Each number is 500 + 40 x the weight over the matrix's rms, rounded and kept within 0 to 999. Layers, rows and columns count from 0. Numbers have three digits each.

# layer 12 MLP down, 384x1536, rms 0.307, rows 0-383, columns 384-415
480530469479503497513517532529489480500520409439517546504536584492513449571471530455523482505539
532482464519469483475507485511500502463537521500477450575491565531465503522484495480472492513510
520517459521491563502525537470534485564537559500502456534470524536548460475478529465477411477522
483515412474500485491579554526518498468515528571483466514565495487462477502445553461490551532496
464469508450483500431428482560493496506485471576480407411415544485481459459431488467498488436462
537521517548443548468504503493534576515500471537482539469543577516535509524543515503484516488540
470532487479523562468460529530485515493498501527491503590496479534439485475542475522574528529482
518577471523459497441514498524513489484525490521503572509459455391486527548517536556501517557496
523519575480519496547442502579496494444481528507544469489435524490450458533516523527466473494527
516502635493443522477446455463526496504521442513533461499519488437502463491526498525450527513547
542540495472493449520531543507516496536542474493525500420507454407451443485508487536536505487550
481542507510470534497497537442454543514526541484517473526512551469455498498479556538507508542489
521521496547506434508496484536506579482465555611525493585464479380524447572452470507490491526516
488467513508501455518467545471541487485540556519503560471440522494485425507509501425473514550450
532518501461554468536545471501614452508437558529472509529450476503491512465513508408527526468447
472495489490547532450487523466468508501483495525440473494522480473558432539570459530523478514543
578505531467473472514572579537445472519526447623473526469537521549560467489522486591523475523476
513478523522468561492592408534467464568488465505486518492601487500503539511480516546519535480554
401501448411495502537471527546521455498484503517529540464543464524476451521518519505497529499609
405509551562493564529551489610468472515455505520562425477528581524480514469508465537531517525499
444465580563492484494511441505489548575522441499507470493473450453467509507481469551537484496407
485462522508518462524474543515545503480513478480568481517472473502482503515538491461450433516499
534531524454483517560494523490434519456503530474531483502590516459554452518469473481532495523508
500521441503539509556483524489526429472464549579487440566518537457490467431504466476579507457511
409486490525520504564445488585433566536499505485483500485507537489552439558497545438532559503505
572520485485521465497542486505470457469626509577487457417464495477458468524583528459424501532570
486474450545450522508457493457452520524457518621579475529476489518572506523546512511549522478483
475522475519459485504539476470481464495456432556553532557523449535568496507500475541514461443469
479466466533509478487474571491572485513569506475484446447415500597513534494523505421519481522485
453544500561503492438537469506452512419464485489462462453482490494510495503506493451417461589512
478518544443501497542546473512444503417503537488494484539524500508497546453465528581532474398584
480482513468466516516510496526501454505469420467479536443466541529485522513422493521519521568493
523481532595518483542384456483472448517507449458609523516567450505535467490579384519556457491499
496461587536575510521471503490515556547526510465427452500512534570483483453447483531469516573536
544453433521571532458489491572579411519524495511486515502542492508450536488502485470532523480558
471482518559482497457442483551466490536481516529477501448458504503465510491486542490520512429516
505452554466485493467478466456512491454498475562436437507525503461533473548530452527509538554452
502504523441472547480478511423546513500508465560465523481464499519493495539453532505514458475520
548522478542511491502543537516466490477421549567551496436462505439495489500553465509506455547472
459546482493462454556506526570464492487402501584496577545480469536517502438506449503558444613511
554524494472541584456491534441503482519540559533512472533494474475441496521422547531504510392433
448544453552449533470494464519482484541543398445527469499486502426455481530449478524427555523443
468480555512538495581560552456513556478565529416593553464509459502538480545512473550537452592549
487562463523521516502406466513527523447497489489511540612511525603470547544502536515492484497533
532447451429510421500545509554493513481541548511411474526511481484508533450518491512488479474473
482506510513412520529515528525459497540557443460505514444602516538576418520520498515480509484572
544519532459486489511443498432491520457457466429493499476555474454473535494533383524524484488514
512504449517515520525562480455523523451517529511501542456497526535570526470474435544501532523512
557542481422560521410490530505535469468501523464517489434472490523540532485440584417523555506518
548466490508444619543464483553517545478481534514469575444557492538524475520526433476569614458507
496495569492542540545473535463495533492480520535441549470527513474509510533457422546484558497461
467514497518519482485471548566488530485513516527519572468515460585486507444539464460487472518454
451512456523558489521469556530509553511510554497463521466546485500481505438550631479506513500514
473528492510513522473482525509498477479482500507509576416525537489524511505503533454490480523532
437433543460510507541450509458517507529512479468435528461457469536428476490453511491527597572570
450503499489521527418476560470497485542529529503511455542533508529521517494457506555493469615574
497476490448411487485536554464511537502461478505467427507539583520526511482519479456489496528491
537461379403534557515453530497504479650474522538396534485495510570454520499497488529566499378524
549566418497505510515497513511472483513509554543502451490509495478506507516554505507462496552513
495499500506536527478584459437626409458464563518606460561478489430612536478499513525499488490527
502551492517532567466483472517551498546471473550505549491505516457539445450465466482474594535481
447521525562464537515458458499458575440476533446466545486488505585569474529461439532513543503491
505440474474506557480486452503548503548542496469518522542487539471590513471485574493483465518509
447513475474497449508551523545465535497420519467503520473534497442458482552499503506472504524479
525473531569492482513447446567529539543515525450500491530525582485557443516513477531494533553535
536510520553469552436546510485451540563539494445536525506494486518538549531515442458537570497521
473482524436501526489468489522470493469473536451493534486503561538534508474501480508491470520542
456465551544442500520452575419557453494500602576496465484439588548511470550515460549463513464487
477481446525518513520523528438511464461521534533518542470539447572483554469510487449472547502500
520568480537540524497546542533479451454502549439586516521459492497529531489489509524549523469597
557504476477570507460495518508499510570496513480530444518471506589534532493451494442470490451521
447468520386545539478478515400573487466502490476467498511529508541553537503493585505499451503458
544478531489481473500488495447504576463507520571548417484488441500461493561479529441483506439480
576468491521505507432490517539521512468414494543464566499538531509529457437532521452562561502550
467501495509507454520519539552480473466582482471491434465582476513504517549439456532480540505509
537484466498478435443548480536538448536507514462473501497459510517498536509468519540458477491410
474442538479471502447595477425511509519505515481538472478539541508539473425492469484525453535478
509508534477530522471544517510524541571529558572548546535537486514506502488470512496529456583488
534502438457483534517484457487539480566488419536532481545538415531542477464492506530432577493498
508518515507505506534462504545438475515503495536456515433444525512503563523465525466487504465517
611574544519538484588500419526566434518481535511556531496473513479584511595476506503515559521499
525465556522498447499495548498474536457490471483492422571455513521559486494494471430509495529517
529451473487482499496555500433495444502513559497491559504503497505490536503471487521466474532437
470557509498465486427527532381497519474540491529440574462532419494475465535485475514479482523501
508428510453464499456548486555472552501435518487520493561467489497517547506500450567461431487561
525443506554527490502496529564453483481505434573480528478491543469480520447505566591569487485509
530530522488469549510497523508557548487386506557480561475516477507538603448558512547536482517493
505514490555482563498506546544502414459525533569581518493518462460491425469491453507511461502512
484475456495512463524488524493471497469481490537484417506493514543462457522569501536499492464512
464488489533402522529534552513554492630521548545525523460504494506480494438484445470528533516480
524504498560486523576469499543461464554507476553493479487518520560519541484517535525488549576514
529501451544484480538499566519509550413487500476484528486486482449501489522533579443505474542449
415440507427529458553490527517601479583518492537425500485511476505514530450529525444481512546476
565444523552459514507505508541472519573538490525507581520530582508423512556482473465504509522445
520579524474414523540532510496454547493520518438519538513465539460586589514476555498497533470441
497441521480493500534480508577579495437479537534504517492574489464449495440394479472548586500516
591523408484406478506513472458544521523435514505471435538443519484551509571496528469462466543556
492478471531482562569539496519474527520540531435540527422484497518471495474461521502526473492525
454541542508545491503516505530584478536452507502536501426480541583503389486519519506558514591517
500465472498613526497454499528448475498495468516574511416557461416440518489586532467462453494486
522497489534456508501497502557528447509490548479416521476438481461453539541450465505455570547548
448503549415438515523498493458465542484479442531525482487517502487486476386483484576562583502478
518500505483504432480533526517557524498531479489484550423574504507494470509450549533470530520550
488470568537506569489500498528464507560487427464495547563499526501501462496573421531530495577450
522519447534541473500545473486451507469463525444430489449475542469475492395508425537516499528549
489478509473487514479514444457522540475498579493542495500506483521477442512505488569482606454488
471584494574439518528516525479521504474469583478502522536471555503514566503463471532549572498583
525517466475496498399511453436561571504512491518501519527457479493523443505474475469478523506486
510577516500515489586516494494565513453520489473458482515459511418588549496521506487416585526481
482485554378491523459458480507529449566554535460550450435519464517554494479542588448457443549507
498495465453512470491512513510507480494483497512518517540524555494536450539463532483626584515547
543480548515442485492450453448482448502546529536488469466447534529522515477523464505414508408498
501493503525515513612512482473496547470513577555492486552591492520457493614497444460501479537487
502521458453511493504449456462469564537457558552509496495525487533457531499469489506522467366509
522446484545510422466505564535524560505517516471477448597538453434511558539495511546495459513485
485615561502539497495539522513493466518473567519459482494488475531456503438477475442447565507620
531512539503543505483467497485503543533468556469547477590460491484514449486422510514502448532490
523513491523494571569499489571500476491466581465485513478516496506598517524482566478420539483507
526504539452508526479452462506488467524508377460565464521501454517483496511513507507503509489508
558562521415494537454563454502478501532576510504464529520515441492538568477470491542441585470476
495475534525527461547443563510473479535485515528514478565474515475488503486518485500597543466507
439497483567528521488458486510465498554424539494571481517480548490511421489480449566583429522521
471498513508508477529477457527513444529490400530524518520505540499543490424619516512569454514506
514536591423509498460502519433483471507486541555471463461498517543515462459520522470509557521596
478511469501493510503572490434559471483500498502428498505501512547416618567401530482519463472487
566476574579506464517525481473540469558497484491480554469492519610451475526497518529569491494447
442453581531453482466518481553474519440545484493499574531507497558544497466493498531556500461557
492488438433465570574588504493497468512489462561477525494524543471495519510496495561474543500526
591524436559464491474486486519508496571534447549543577430512497511491479484501523511389545479441
468520548543463592517469516511421529474531540449560476508565505480426459559491464475443492512523
478493542527548514485513558437456513521486546589482491535507444506576485534469444495486505480453
525510389512536494500552513417524477544548551589565437508520467506580503507508495467512525514525
493468505469484445431446489513519499526477564452518514470497499398513509485452490502526550449546
544510493519488524502488558523567494492455537477584568506510479485537502496461527488488496523560
510495532490506535530582568494509452532551454567411508529493479490471504497502458463516535505515
519520553480535468474529508516480493557501479450487495500479501535543502493505549492530494542486
499515496551502508546526502541428562491504470495436507478522445553453478474517498484604503439520
404429550505483540535479547498517508547494475573465446491494493513443465479507486504496492500542
501502466522481475451525491476528488490514464573441490434454488492481501419509571487521496532618
580440505486515591476499517544465515598490578571504494507501482495488494486431528458485454502511
506518493584534521461540549484491495483490494507542535539486463495481472500459578552461476465509
512488483562491488561579466513425496489530518492465542423451556513446552530512492505476516463512
508414494451575449487543503514557505444561510496468513519563487532439489448488449528464579512509
474491495507565479514444547480569457468496555549507516544527500455520566508469536494443454528506
505454494528505487477532582543464506508593510495449520529515495451538404575501489574486490560432
518469468460505502525518463588504562473538454461483582547494555508534472462511485471439511478412
492493478529551487492488508462542512470501504535471463481472489573510468515518484533461510507430
511509554521500509488437569480551412465498485538506554509471599530553458464542535533523508416518
527531548469520497508557513462525479476550541571494473568564508486567388550473452492527435550522
512539510506548462514475494448467541482496471486459556583503504504466469504508528534445491489475
520472442504482483452523631425516436516449562479441557462486500496502548547491478543532457486508
526489465507397566494523497527490453495502474569475539475484473464491464488551430475501473521422
541484462514494521534540496517420555517424476449460546465547442500558494498523470489500520554517
492441518542542450470548451490475494463458551537472470557479521481500486479438479484526546510517
485487457464471527503521552499472466526484514495585552510503548543457488486513525556521498443425
606519569452532513528537461661627552509583580564531642498468556566486545611577582614554614512378
458484533492532505499487525504567452530568493491556491524462474488437473543461486520497566493526
459537502509478530439437473477567495496524552510546552568451507486502524568516505433471568535571
468480512470476503455534512490447491527423477489584531519490542487486425478468551501530543488448
497556572433550495542475534488477473481477490547477496504517464498456526507550469460518488512494
526477488519451496490565484523579504532479486549514519530454427393504501455474576521509475544481
511442558449540489525540609520482469472439494496501559517464558470505495491549530553494518498485
499477510555508464554450505525433461519473545453500511549483513532491543602521577481568519449453
540492472482560477447437531552501447540478494490508466453603467513583507591481477574497571538508
492544449565519474507526457493501504465557527509470486482526494507550451593492500453536546513423
573547518507452464523491532471485511516521476487491539475520475515556476529574514538498487530498
551526460457525442529545513501522476513484494520492447509529478480466452543531545525461528481551
490534521450562518456518561407496524569511520428596536509487475496544516509512470518514467536445
445492471480486524523426459466499516449489414547520472470482493485416522491529513498514516550491
486501530493473473504499507522446450526485474443424515478457545456549453467533512484500459440526
498513495516474476494582494457468477498472445482476542504518461500496506449532481502518437533475
539429507472463534483562480570548539466458512462516458519512480491544407437490388512492487578445
443488553572437511486538500448491463459533544531442444468433481522457486530525521459530532506504
430546394491475537451522547484518441504516490474506456530464450509416445491513505510452514483569
492514463441493534479435516516438467499485523509426488489469460463449500490495406464448467443416
478482459430537459462530500522536484483554502507555535452515524529471489500515550504475468466552
462492485505446495509463507526485535414465493484470522469488506422536560524500561513490530516484
523510460496553531475499500542482434467481498548539544568525476514548518520563474491558451607465
513479561556523487519479469546498552536500527492417461514459496503511485479407500508512562513435
457572537560460515596529465474467489516494487469511421432507503518533463467412469596528492511458
475485445520552503446540518524494501580541573484487569496513518480493511504569482391447506567534
570487526478492447497550490536450451479422485488506472488444495449537532483524535502539544452488
522523430521475497441555550495570530549511523568482430472509520497467464423516504560553525504557
556529534513501575437552488435494481441529473468461487506482548484493458511608485461526512504530
508440460498495520537462551517482539496499515506573552443520500465519491539589492505484559537449
466521423524461508478503544491533459447490486417479508524482547547517515526547503397513527518525
503495507477492501522521476526532507482527512460514575532531527537578512501556567441368486524475
484484489580489394477597462536533398497517537512522557543510533520527516572503452438472521475542
409532591521567542464528529538474531485519442542496462504481537454514469515521521551549532520463
495495508493500472494570460438459474537522444525497425486440521480501592541488520499543450517524
454495429525545480473443454542524486494561525384453530462539499502493489489507550452503445612532
527554500571554504517498465445521453557570543443565514462532486466505481555497495522437536524568
544573464509494538517461453522514563516471513553487561454524506585526488532470500522418511475541
518513534528496567448502484533460462517524481522454502525502492522462462531548464531599425496488
518547478526498512541518519580477499472494518492513550447504481497434533607481527528450529515522
427520526539557523538447488434522568477488502519484580501507508453383493544532542550445506506498
533442484548532553456562484504435574516450512492529507518528542495484482517436496507471477506501
504494529489539486476458499566615511490443522521528468560507487588490446464484518518505514582481
520524498505510418525503494501481542505522452528562468533453534501471511542479521518544523589523
531510469453464459536530573463525521532580469466549485467485489532487547531525532458423532486515
447478527500491492502543485458524463482461527506498534536497467480493480496488447490460493494469
548476576502579487534509500507445459518526447558511448588473561514523522511567576475517509486505
585565499480537567482480479488488507457547477415473525437503509491550530571575509435459496449461
486537489521491527397576517585511518531507600467534509531475538470482540529572549460539497492482
458514510502560430532516511494568533515502467534512488579491506463538496531502472464493531490488
550533498612436519494517514548495560546507466534545502567508443553455528493478529503481564496525
516612484472549451517457486454505432517499450495469470550519508521440478519501456475512486491462
524539577452512481560416456525510510517558519509381582503534521525590527453429494598483527501474
508503559487517420510484534423451517603485551551520522481585492512463487549519509572543508469526
469523534596538463547501476463523481479500505486511461549531543535525574471490518504500517447494
452554539478537460473519482496516495519537543485497450492468541515501454500450508453569496546444
489479498533553524527524470549492473489394551506480516481537519478551459544477444447507536523473
527563547553477516408475515553518488560556500486541507529540562474496498574402501468466578549515
512503459490505490502567517470482502471569482530457554476527519543514500499510539465538465607535
519469534451533497512487552500589499534513498527563515511484503456525501501543466499414457506525
479525514537446494524546476518536471468477482537563506471453511553530441554481556556551515472547
552562584467563549471547483479511484446505468491518495546474515508522539571442454440509528456470
452575427546578515521531466403457454518567514490465551527536560530521539475469451525487549463446
539519528483533526489490471474499478506438487460462433526450492484510483512459460599552570487478
437509548441509414512508547525529500508547520536527492496486490429500483464446529492518507581524
479543513550523486457545530523583477455479452476547544569505505525577526568472540427515556472550
532517516526567459445469542460572512444473511485558498541520450554448463556543519528525500558478
576532463522552507479507516419490476465471484556514540526508538572527492441501499480615536457486
547497521532503485456492456426540495477485538497522557509493541511459526467515449462508569463564
517483527478506524458494581513494540508527533493551446506492534463475505521488494470425507457504
453515508523505541552529508531527486521463542460521534495514483469498468512517525447495579495582
501530573481480473429486481419565558490474562545488563517471511504526519478503557474520501575507
552539499515490490552492500486525573550565523506501502557505550539448531453509466481594554487497
492460476500567473398522500478551459481512466454522470531483529420509542478500575491533520461501
603606455526522444490533501516508491494503499476552557513516482475528460531502460515518480465461
499444514558526497577474581463516436505489454462460476532512511562489466484487507532493478519531
526457444497508550465414486511491535556461453459532442450507513591457520559521472504521507469539
452431502608509522594544539482462513426488472584449524513493498456421531523576509518471470529491
521516519454549428504529497510508445532525516495428488556493546460519548520486513490581497484462
460484520559493553527446528551536480453557492407445561526617532466497489514525518531553533510519
488546460464495462514537504475514583501462477526484539470539498471548480543529510494472498455490
463491438507538528472459514401498439575451553509478566465524475544556497563500414468471526473477
486510520537499536506542493523539485543535521586527474569525533463492495583480518518509540511451
532591512515437485523531414543456566532560538522467500497469514517567509533532493478435516503453
521453530539514459475548527545516527502479508541544529491485528424538452547454509488540489527508
464568459456473518469523501479515494549438533502481511553488511521544503539485504514515528502532
387482523545558462481540495613468508451541572560531496552514563500514428502534531458504483517430
525467506489533480539522557437509476498438531495510496420425505487515512521497524521482509495523
533541471507518526549578518500537463569485522493479539513481502533555514470471483480518460491525
543514458467494517542522484481554483405530435510553518467458516504414509473530590528547484452505
551483501528478554431482606538450507529482520436517465484517519457584448544536507471541430484480
430498467492571494514524513485558490511521521429527553480492532513523563401473520482475475557545
492460566455547492491475502544504505470502456489502517538464513533499479468486520550462447463441
426526511447502385505479541397497455495595466490431477531564493488473445513526559534550551500582
473472497535509554509544478483514486522478485618415477507521489509496504445497464485462513472536
448482546555580532470508440548461530490517553510448524542445512487489454550428506535539600490547
512516517498514484561470501533491502550497423476444485526504510527505549477490568490496484486476
452450464499521500493461475502491459528474497527519520518478558496488524533498498440496522517507
405488514553524548545529479572497481472487499510519521482515515512517430498577481490493445483552
576532536503461476489533476450525500503475458438516494472456539471484475550451544477433449504464
550492506478476503469520524532487449491482538525501529471527485476487573467497531531425475594583
531506544503413468575553518555521525528526468603446501496500472452505571562514503492456412531498
473453529509513446477505446562522509504494541558472538504552562468535487537574466585512476534515
526531530550468383498462511530509543572545500455549453448501438493472495517546547488493500466487
508425510480472613434546551477530520536471488536508512490463526485456449488530531498487504495534
470508517501571572540464424483500524490509509561436516548475496441562447544467449512532533502488
506470461535521494478422460512514493509494481449516456484475539483560525476497473571498522428446
510570449548434513478481544502500468524505498440435548484535475487488491514509471524521486547564
414530499536546568573547458575393504518483474499533611522526515469483473516510534415536566422539
478494498468458524577539485449471492474490526542500516501496492510456515459596514514500474513483
460515519500511517562512480494490538539489540461430545613530433502550489532546537483500556494553
482537478471512484507516551517483449534467517499540524490469503499516469495456540552515567524577
553510446535500534509553440448504528492523448533528529486534499526512436427514563580435481472541
418470513474477473548511493556471481471502517523503510481506452440457504472584530528514455528438
480461549492476525519437505593474426495457465505519625509505475493541510540583591538552530552518
471547535468531531503546557539517525468484547460525492517489510407552461572420475488430492506466
438551537463447532488571580462478459564531438506547472494491527457521461493509515519479496524517
489498496464422546472568524470553447547497467545545483528503487461506543518523413542572593466514
525538490500522496466465502465522505491556472511545487506503538530548488518505482485515453504478
551564455511499460476420541485511449515413552461466498504461495546498451542476459407439511529527
609587548614444574559532454388502501595487503471471544504542487464528513501513505546477523429493
501508402470504447507502497474509489491505472502470496488550544482500468484539468485556471526470
548465517582493409534533560565449498462523441514494535519542445490502538589530473396574524479469
479566493471448578517529446468492582543454584502569492524502504553510473497563512481450539465488
543465496504508462452542574502496515474524486488503444524493586496474541568475494420519506531484
498543562471447452536480517496572478466454586473525543505547503486563527547477489439504538513437
540496572471493464501430522497544524505540507486431474438470504504485500534382509485480446466556
441533506501462481519512520465510510458461517472513475527484531504545538471482489497524520424490
487473538494534493452567490486536457529529539529494473492456431570499549532504536476503483513482
534499519528503435487501500446526631471481528487566423459474533516499533444476522572567523555519
513451496519477510526455530583396523477435482470500594485588512487512522492453549507511526534528
460490528530527482521479511577493443470503477489492501540459524466473539499576511472535509498539
535462545577514485510526521563527544569482502486495516466507473506569494487491470516510542562557
516531518522510540534525540464474571515516484512488556500501489520433575577494500507475547518502
556545505501534495510507566564501547419505476391522501475517524506552540495501492462485552490428
532461495479469480529503519466461542510453469478516577460418571467528435507484474456545529508523
488464506536457505497529509482469571471526486478499530550443519486474497564513512509481573529555
523523502577427474612528409419472516482504499505580538534488512528505464500522449488506443520470
489464566470470475536442508512479570453483504429566513453407501536515468484612521530512544534411
487417462477510483516447448548502465440493466487473461469493558454471562511479544439446551495556
483516459551529483563529567495544541504525545505470480467540505560532525567504495519548493543526
513525440479507551592501525461540486545547570445550502484500524512473522458526481493496495479529
337496523514457503534528513556533506468480504477524466542439480508492506544492453521471577485475
507519551523498453506551471521455538448457433471526491519503474506486490547460510429485450505472
514503487455500557552484545547438484469552553471543477580496525469510514416518534518454501500503
541513513533494513468455462488462544453553448526476465520428532530504421511481510438513541487491
527482444456502492529510491521485505509505549485535563531503487557507513522551461433517491542525
513508538548595474450509506480478460470492473559488527531481484483498480514535480459458543509507
474412461511485510535517524539521499524518552503481558537544493483543475501539443535462579524542
432502500416490473537544536495509481477477532400556469449472431478498555472498479544494468475479
438470485465556521516497534432485519520487461529571419482550477527527532531466477522621516459510
486468536509518571577524554420472498512477503564562495505492379490556481517548559541483494509449
560479409454529490547448479470504504515534516553529453509483553497546450505490460544466498503492
476422449476559556516517490518489476518448502523548489566515517475509508503487494416529464412513
504482582534506490425486536469523572472511452484525503548514493533493469444532519510521435482476
512555466496526517553491510482443486454472442492502474497498508518493501453400450529584492450481
542575532450467561458535424431480510537458526444531460493531568480534509571504478458499562520526
511477467514476474494456519497525592548470452526581504504484517510455530511534527492449471466506
555598495497490525471466518532479530490453513518494515496487479508515541416495524499419521509467
578519460490395501514456525503515494515547500478525476495533493501479471462486519507532424496503
482530531539498492537486587522457512455485453447524558482472482536526543513494544436409424513494
548526540541435503483467502491428540579499520463539484517463556440469519565485491551509577500498
503513476462472497463512473482579545522469466520492554539463543539468486486525440537549528462511
537537483504577463488584483507576520551491531449558489469496464510550528579495493496507580494539
541504482482538457435499571500482493537496543564495519448525515538513536447486534480521491544431
549492490508534510541591483498479583515524459576563525550504498518476483492496559512479507553527
497536499503527485497480468450533478502425541490511444457502419558519534446522551478508485505473
554539556547466540466519564524531443567471499544508553469508505543511484518468478504525483569472
569557581494494488481547445525401555502539503516523502505484550520490548483551469486494569590566
480502461461488475450516462488550544563535436564437514527481526489573525524550527432485562496476
500509549577530504469532505571467539511506609524437444444518540535494507519482495474521467556503
440520421603492527520532524554535545517527534465499447520504506437482507591488424507505511408571
557494458479506401497490559476532576531470531515520536484502460503504474583506467431437475536452
419467496435509524513459505518502525459539478552527591563524507475562425531596438545524561440529
533527543462459515522497494503543577507502492556504457454476476559543466505504473423546513501472
536493483538474588464575472498556407560505539514522492483446484470480495482504534454586463442503
481524462511482577524487559451502413488433580508476483511592521489527497497532492530533451468472
475503515480534410561558522513449439450531592506524397431538526550579548470540561450536457520587
569560550556551519462567429487496527463521490526494499539488547566494478487585444569555508434461
526492519477478465434562512550511582512512555515510547431511544467448535548467537498528557461494
516495595454497516484513475462535487448496586510588505517523443470576466433622476517509567548510
496399526496546480535561552529513464519524564541489524514495491536486524490468487498477455518536
507516475543572470463497447520530493521524437500598512538494517540539484508578451490486506534463
546531512549521529529560531495457523488472473538503517469481500486542494506454470494459484450543
491509564464465546466511472495487524510509503577589492471463509463492428507500519591515498453501
463468497497480511453474490498529502487452476501605501538562428517493525462466470529436529662521
519484479511456529462502504523566517532457576542481502464545454527513488487511460466506508504449
497509543498582510517492511608478436509516441449581552529475496592504542532528529527564427481527
485502507509610457511479480543434506591455543551485434455486514448525536452450442482512510477515
499497474543510446484526473463415542561456529479494406470438465493503519458546522540516529516525
515455536525498449460523516570471584518495557518464522443545505499503494478506537490486453514505
529483506449491524521491483543497536487495496472461548443491495407596485484499495515528501536505
486479494519439492508447514424501527537536527513513568519465494551539518471537540511549610523558
491566529523566550528508526456498520407572572567465494476507473482543446490501480462425497511548
504482535507466507471421533563438455475533536476513533526501571475469494529560602509489538488528
524522515435522581494595538505501536419517484437492598514507562419483536452423516490474471583454
496533501529481563558477498542536546483537533479503495500426488495546498509487492523506507519521
483579494519507513460535526542486498528503437579474523487502553530518544491513473494457553510495
559508515497583486555513491564407449474523473552485490519475513463515559430535520467424482454552
517525500514503458512501519456455507497397545512430478500496536494453492480487502572482537563465
441476534465444548513472496546541450515516486470554570504537455522552445560483544453573476478522
408527503523504544523418536493460441481476523570509535464487535460453475531504516461420517522539
508515458525481426461482518454518485465534433540578488471425492535510458498586514523527573526537
488549472508541484480570449472531483507482508472480496510475487502487509453555497460550510543536
490503430492482575482480523534604494491476513474467583531490448516447601445490478497507496523553
546528475536481522525500540500497540506531529472526530514444409457559432514499528519477447471517
516528576465473523541527520482547471496447494499407491548419452483564551493526544556453527558517
531496555485517611491457531504525522528402553436464487522513549605485541491369519463531536486529
502487514513509527581460509465513505480500530423490565461476507500439460579590550543463495483538
498521465465536518515483518437488539429495536454463542477506461572570458475508503523484546468460
433448586506412537513532510512517542512464440492503561502518512510508481466524481490491470497474
569554462506533539474502455515563503531581468485461553579481465531478507501522545429477500485511
536484508468457558493502534523504527476463473557472528461463475436515559476529453547474527560454
519529522549524493469494494535522510578450523447557531493498518503472504476534565504542585503469
538444556487526493504553474481537488482527519454506506503562479593516407535439502453516491569507
484533546519541471519532551558480426490479505462497475444430532557434494512466574531518482480468
439493468454516407581446585536567462528512457565497492427523545476522513489472479531589517452583
531481465532539571485397529528457554520442513552502530487549493463534518501406551498423480516491
512549531526447505530425512433495510519482554512559460485518507519519486469552488505510521525443
549479474453484496483429496480540514601466487539517493525413525549516549513531465538441448463525
534519513529520507513472500521546471530469523420488547558575554520537487484493495500526530474467
442498485578450490488457569515431500476439476523525503455519450579431507478529557528427522476532
472507564487479479419503480461588511567471542466552458551529552529548505470533518485571504482533
457574509489486470532454533494573489504543548455525521482442456518519505585512457462518520551538
525462569510467485555563472506507489485473521529493439487500416454486596500466561443471454473485
511538551544462466569468443537541468521561422473570539498449465521492513562495481470495406501563
518434511511538476498521466488549493505466477536473449438451491540559514529575484564520475547556
488452506461526519501521595477447507491538510541594523473485477482531474543468548472561552542521
530541465485454471539534461489511489482544535520514569454462490459516491404446486494503566500559